config.yaml
n_head: 1
vocab_size: 512
norm_place: "pre"
norm_eps: 1e-05
rope_base: 500000.0
tie_embeddings: false
optimizer: "adamw"
lr: 0.00497
beta1: 0.9
warmup_steps: 259
batch_tokens: [8192, 16384, 32768, 65536]
seq_len: 1024
doc_mask: true
Each number is 500 + 40 x the weight over its row's rms, rounded and kept within 0 to 999. Layers, rows and columns count from 0. Numbers have three digits each. The size before them is the row's rms in percent of the matrix's.

# layer 13 MLP down, 64x256, rms 0.192, rows 0-50, columns 0-127
094:445594491479453519514503525580422470427506515507514489473574484547514513488510553472423520449487472481495419566527413510475460534531519465585484475524419428460510472525458480513479428504538528516489518484516522451514528515427450497545545537498506478531470493502481525504489560406482558487513425558522505536456585492465481496470589543563504587534505420492545522577507482475457551520522
099:497545496486477466506521489498549503510473529475505498469521475507470619494552527579471507473457445528540449464436541507510527430568525478531452424502504475456520575509488563471506450490529475514440439461514474517479482453569480505511535537589551509565525492514429479446514542515461557453476536478537542500494576540412422505459493498600483479426477528506517547474476512575496455442453
089:548490490596486520533521482578485481499511522544526569486551522485479504504517493419536460562494487476511473460508530495526562481491505529457484515502520442531502497493426557503530460480565496547529429547450491546459442493569486527493466468487520539460495435459569494496447495488488500478484542547445402572484510521437543532474495524523456546563458580440538459572454379511459483582512
115:453388533512519495489568525512444473546514467500530517536443538519498520547545450477557504462481484487513500548497428566480503484475568550525471470578487534482481474526458595515501454550436471456442428543514501554556483505531572466499530503599518444500519433522529455524521501535516468507421474502420499444536510477511489503464466500467509501453433493510486490490509492458448501525500
092:519516537594453532481508555527508465496517519520494495507482524563485475480570498523435522473436448492465574526472449511480465534512477420411478518499417511528467551559499469434512494463463560546483532533512509459517456435518512486480579483513514446493514484493494548500527485520447461501473453480521491505527486436519452473528532490502464477537497519486584449466502535516507409468461
094:466496449532470525525453442504481546472525546516458523507455529445477519504551440467484445452472471462496420560540455421485503449516414458510505492505508515509567463527463451547501566473496471449503541494457560508590521487507564503488506462517532534508518541504453465512592471537468453528549444530560423456527474427509481532468496450454493455522478472518445431508487502522472503541549
086:580514568525519469457520493435502555497564564501441419458516530461466547487483521522482519514471520525506507524549531494544497464507496469466483519529515445522556523564551545501444525553454481448500479508486500567563453450589575515438509553531508504571526500484528575528522586503526499542517511485466450545486479471480536508575480473467489501505461473493495420481499496479544476536477
102:508536572524499535490484512430464488486472487489528494517530522555516473506544564538509563544524577463464503468527556381539516537491517468539501468484572552565513541541457511455528542457466570511488447508493516545459537418508565448502548465543522486459497468501570531503523504582507452529531565465499512446489493492541521527523487501533488432523460562529519435481501495537507486540504
104:527479435439550505542438475555540437438449541523414517519522463483505532477540442527503482468498537494510446498439479461459502444518482441510471546488482495498528553490546453554487483585506427476503496414460471478495488591487590509589464450435561486520515493528499493527464519431497489541602546529488374503560478548531449509586454474510487494541589466495504462459475486438460500461448
097:447480550493493513470535423474526526546557499558413492446493516535493530547506468508519508475524467495519463541487484463491498563534490578495472531443507497471469538537536492519551513443595457492504437502519496392513556531567481504615495489474518463479531529540465465551546469498492565427494511487436479369504494492517518501485429484485470512470483495487506601447532521438416475468500
089:492478461493504530445453454477554527560432491534494512534520490633485522488488409564419541516474504503532513506472523541526404507434500443499523538485521557466494485520503486501577573513532471519488537471447472529517511468494504429539441523522558366489467472516471477503553532524480531522495555519490546518539466510499512474454561519569472538477491539472571504515498517515523558589499
095:501491536483512513427449510499543466480460471481444501501469463519511585518525493564465530475444459551439514513461495610496514506480482439508433464433481500542517474476465531515601535470515541553510516571534530412543427460524504540465523480521495518453570565490480531497490572528488499491492521458479517507460469502521519488458546524499508490379499504536571564536548523475499547560469
090:488484536544479505483519510463490479480501527479511573467505467477455470507490472462576529462616476575510462444496512477484502397436501449487519467523476452606479530482472451552562438494459523472535488546577452474503548521553425504524392384491511572528511542429545530458542557494521491484474530479522474530489456474527501502451504523459487469514570501517520548457473520469508528417561
152:434461497435477528474524506512524518503496546485517481528612548490500475407611500473480538489500543489506532441491475496401519517467444470464476541489442539488568502574515476556509456461510510547456472572497418488573493443563496510519512568496494472412524472532516509513468547477519506523537500528452457477494501573371489460581537522450457460470536562565466505542558491593537527478544
101:467528511514527443510509481461568540526569472501523442475498516462496494574475530582501551428470498552404582491479514476549436406543486499552477498520514426513519481463513532508462477556573496500418497475523535527529515534499462433448533493484516541466499559529468429479484488391417506483552532468558511571430542501536530529523466490449544510490486589525469440541463436519558525465523
100:472497501529544455565407425473505487474457455449413532432486444499463421467448569554564538496522489554562439424522541513525473488459546489486456428492467466471509460486531512507561512542496537492495419526505496521439523483560492517506455481487539508481557503456426518414496519531337470525534544462489498483546502565453503463501451518510474506508496463509502491520513482483517530504497
092:504441496567524569482494537391392489488494443521501503507454491448448497540537485488485558510494534472470538483513483513485559493482512481506414493473498572468492532480474607473441470488516581440470477547502537455569531530431552514528515501479581433451577500466467502453521457532514514515471592497512520526499486444538449526426477551502482503472499554476484522520497499502529441517548
098:553540465530502495537518475522523555519581507517466515516498549554462519488492490506517460435521472497497524518452482530535435489426490502519550480492526537577500491462529427534489511433446500506466500553496488542490469478490558461549522452493571514523530467523496441503526503483436500574505499489538496489448479526485398478483556502415482574479514465474500437529548467457503455450582
101:564508493468503481469419523513459543503544537533535483515508515448517557459493502477505456472504464421546502493512420473429601509426472465507519514455455525524512480541569479435527522452526580467498493450556515475581531466565447445482508555482462504502475527473465495587474473420514470496531484536440506504432542516508572488491505490523559496496539477435453427538529471485452520517557
100:459489530498510497490464482436478471476522429553478578498514479500487452528475427536452463461527501462508516539473495540558439447537473495575481501496535477500604466491488489483521509526505463497579450580594507509521543463499439523485506483591544467498539559479488493408452526580422566532458528522481470506496505487503474534576506466498484461503522456506516518477540530542495484518475
088:461592471537497554489516520399573498516518540533493471483507454471541470512416534539569474458515579526546516497478435498456489459505512475475543462495515469507434515470537457482549485491491459492502526458450466428501509498502495549409530429507508508537513535517485514465528514454540506505468520478497482518416532504465526520509552433455438491522522562465506497492467510481433564437516
094:543537490550553477483520530465505506543466480496512470487495525529486462499570506500545506502441428474528534508506522484580516570532493464432534515449528556495427549526474506471504512447459470500555520496509490478432451408454418479530497399523434509500573530536479490524483479426449460555549480504478586533524514474481506449533541498464528491471420440515497513524531487472461536490481
104:455522489430481481492499459536500455502422574519542585487489520529521537517499461507500512473488579470493565496461512483554493476429527544581479424548419470510491484499474448421462451546477482543491436533578476547491441421432563525475521499521482506574484466490501447498463487523535466519551437478541489565478502530486574500459521529451529478527552491494496489546451525484483492463478
144:530553558447495517490507505475516479530538564472537592484507538528452522486471471477556510485446523516515570483452538527469564539532476460487464555533532493511518456561444539499501557447458523519525477411536418522521491423528510524560488536494538512501461472544507478499540501480491432499487519486495524464505573503452460477437558459490552437541459551582508454547412547546474496418480
103:487567553540594540488536468468546463514474496509529481513469501467497542509512483531485520546517568504555501539471588500508500508490584534537467464509481521512514563491420532518462509518430440547409536451560518516426393498550512467491471448571531538555400503511464509488467530572480477560443548485488476565553453566467536450515475521494551505485410529589504489475500501507435531551509
097:495450525475435493434529490421476589428439440484456531534543514479541503500502497527509560477481458515451528505454516538484501493532470507445513541500503461427505524495537481510423444486495541446541507481512532507485545514476484530493494521539510488488534507470428584478466502446436533533464513462499544483553577519477530507540501503501573411417475436473478516526482475530481589495473
104:453463449467514491437486416461505496522484480430484515513465484516450436441532583554452554494537552483491523512547460476608447538429465466511504487516499471520495560453496483544542496494472434603520443436519474449502491478540534502504506491459570483560611491451506452479556441536498507477444494506593456518549517504460411457551491478541458510462510546586560500458589542431429489459420
092:573482500453431498490393435538425447549528623485509517530539485479472549491502479489425519559505503465494510538535498471535530483467480493501580488428486505555477501517502415440544488521440563555505524430500545517492626517525503478546464495420545533502490595447520464485517463485535492550484509496519454466458388534532536491506552488557443484470520462554442486469478509548537493499533
086:409500504442527485592526497448433447506527478587490444548561516544493463470467502506517450476529561511518419461528593449488514484529525508494452525450525442505441463445488490596538543430473559497440469554500465578487481504476473529535553551532537502566508548570513498480577490528443472530484501503552514409472550564503489422506524521521508469471512511555494476502495477524549494520496
101:478511478553422557514545434521538468545484465464576473520552481517454460509548513401484432443477487543499437476570527466459558480475466483463543499477481490476532494486526548485498474566501514472458528524462541533476508489500525455545427558498443536528489443593512469473569506522480517519523509449515477486475516444466528524452515500544499483420541519490526504514539407592454467511555
098:484528494561498507505511519513521514555518469454524547494505467511485464468529486512564543506465464548553477498497516495489556568515565531491504431498543502542499502505456476413451534567521519473501521481497471512445411458492466525550402459476448511479430517501540514439521485506516506473455485498481424558467475499502534437465500566588483497494550469507476456499462590530556525593530
093:464520510543491553528470433455469463511438507463492500570544477465458463481386571547512427455508485507523462499589524495479577479499490413442555493543557488540496529513532509495498539482528538508504495536521423502513566506458500468531489502529460504530464458470451564472518537564485445507437424581464471498497546555463556488516449499562529495488530436558466483529544510488574526498452
097:534483464519473506446467474486571442499455447503505544481495475496439491509542503459480558445532510479492487544516443566512530512460500545541496508357501538522486532486582592494538557450524459585492521481518524540537481524473516451474552544482472470512563519549516508510479472519546463453469443466531572490500489506513546518556406540512503473560557491509506571537418561503494467544529
090:497481486548474475470479479543451480537590523511499577546432538446475460460434495506526461481496533375580474536548523541477495498481481550427518523437502528481508555448507513420548584499495538491495445547548566572531538487539508521523439456490525429596460512450576488470543532571491434503462503473472566563496460496503407510512476507523536510535525440473500545543524464483425416530505
090:432397531517450436438544489485423475566523513515483490536471476515546544484466449493438504435440434548549497593444495443540531525552492528475493524487465553548511486504523500472455556490522540477521446481492457538498469434531503522501478507556485460469481521451513529544508556499493511601499504493502555534450493535520430537446480492518502507468524526487462564481529526515512506462504
109:499486522471449493472495521429492533504540473474494475435561508502518515506417503535558460547551465543565494484490525485530478509509522476491462554462526416444502494584519543540549468480456498475501480589529493505512472460458524506393525453513464451559459480530547514492509530445503552488526512494456444504584534470468453552517564455528442516502554460470491462452539524489435472551405
097:428432485523469488464542477490485448433534472542536423500574487538505476550487491541489497480402447514575433593511493471535509523523497461486521550472563576527517496524488541559499477518454497419404501518525464447484548472523537493475505502486470473540529438492494476448417470564474482548507572479458474491488492587532502569547502446553502422536472499500557504500479460503486508564429
099:539503577551523509487444462516483519484474440543488492561475468475486548473500455521416507590460528573485478502506444490529461450426440497546502466506555478544504448469470479493480568488569520529489530476430524508457427489503504493541453573459546504503523521484508463550446524513444551491528499500583458555478517434572474499486610526512513456507497475538519503515527518488540471498484
093:492544486550473465543448453517412495475486499540523572458498507495507557478534514498405478468483498436506481506540489547494600580519537576504577563505465509563511516546447438518549495494510465464490519538480566465544434393427506501555532486502503459568569475493432551576477382507529455553518433564505457482535494480441509527495439461590538485427518534549513552464473505524557509433459
094:403539464519464434521479546529484573504501542520524514501473489546478497558522526437513587562472541492558531556476546512503593526462515507440520456517473507412495517460443448540479465535507522484488482509455518448546470533522508547498484533471530473508420551511462549467540491485482497495502483538447461505447458561517540514501498573432491594463562573450468471530494423520481458467451
107:418508493502500574529504552500487550438479512566428460487513547487500506547532452444466534464551465593514489471484553483467496434465439508547484460527423522533498406532510510485501472541514459475533510509542524511477546516464515514496458557549509437504492552481496550514470516402521527510450472572523554543458514462494475513531486468455479535476526515525463515579517447598525523490501
099:473538465474476549462504514495544555527478547510513517435519466431567526485480449455512497539534510525547575526433499533464527527500497462442446512499447490544578522485527449468577482536554531559459518435516519475495503501491571513479449476466489471515510429539439499434489458475456518450534488473507490489490508577490485507497575520528439519580507446569480573414542536422493550478575
108:456492487468474524548558553564473481472503457579488526511525446515574440470503510446538526449464418500500487498606505502435453441529541512463486553521533493517472433561564480529487512485475440476512511475557512484510486480556483491481510514531550526515494550498526484448469512508534495554529550501487471514545513490501539443518499535539455448431439589557555484529521535481536494569482
099:498545528496521525462494522484427482558587572462518541466510551524537502534529413475488471536521458548579544506443498482509502489461565489492507432505474516548451442560483492491564518520463518493537483506541499555535443463525430497520543530598462587535498491479476534564572430520449547513490453561488513490535468464536486486537488506526492537524450477522510493489478493455484494514493
089:495498550464517414490504520446479404538467522550492496504522458496536493501499459461534441517415578457542452496496471495429522467520505479517450517499508567480596538553554559545489493566529455589466556526502510502463458532513538405481462504545563537457527534508510588473552456463492483536447453532529487431463533505491503436499503578477508504552485494537497465532443398534451463561484
091:582463532534540494524519546546503498493460538465481411495469548504493542497485533553514460491502463523519564498454396471524441544410538555572520515625529450517481573501502544500473491497445469412507450511535498466568496518518482452504481489598460513500502447506492489557462543511442474523545497551546511460490491459496480443473462500523434485540412497559592551496498461498481522512488
100:496429572497534486555465472497470512483542525453533452454472600503489511519462526466515462484505484459512468512497506511535528468568508474523456526485483509516457479453489436487423520494515474483521485461482453497469524457555463563518407417448532493533525488519566468477545557494510465521551524559551546472475463475528428522428539482533607474508486473549474513480569472504492440512519
102:523495471509464498459472503485555497407525546533479471450565547491541543544482450470567449455457421495446522505537436446537489495508463416456517471485427474555487475528515478521535589536562481504519554518561509425486438516482460504486499583491431484480544478442449548486500512499525473514494443444467395538542460475511505508523503422488462501476442498440557564495523507487474539510526
095:516469541518529549570478524499467514440476512442477469537507463420517512509483507523477521548501553549495504502414554470461432481481481464555446480622444420552459542486505550503504439430577549518458521496455507444513418525517515547437505465508592465463537521520505571402493461504518546486477506493506538500539468559538550465531455492476538552580491488486462542440523466515480533538559
101:467497520473492462528554536461523513584494475546589501524443475418498645530482513537545502480551547485492514535474521454467508475453457469479463535481452508456577490549548483475465540482506521520493553555527523423446449578453508545465586527489517497488487555523539492508510539418494576401442507452516443537509498445492532499472505525469520538478457477514495445485472474469430422515546
103:500512505512431471492528510507475567558475494549508577582446485440482579562528512453500487487530510502484474519490506508392461444416451542507452553579527570440538443493513460567456521441493505495528543506434479462491541505508492512448486499507525508470486557608474479383435421520446564475540529526486507461534508507520475535524528580489494478465463497491424510500457542422498482526535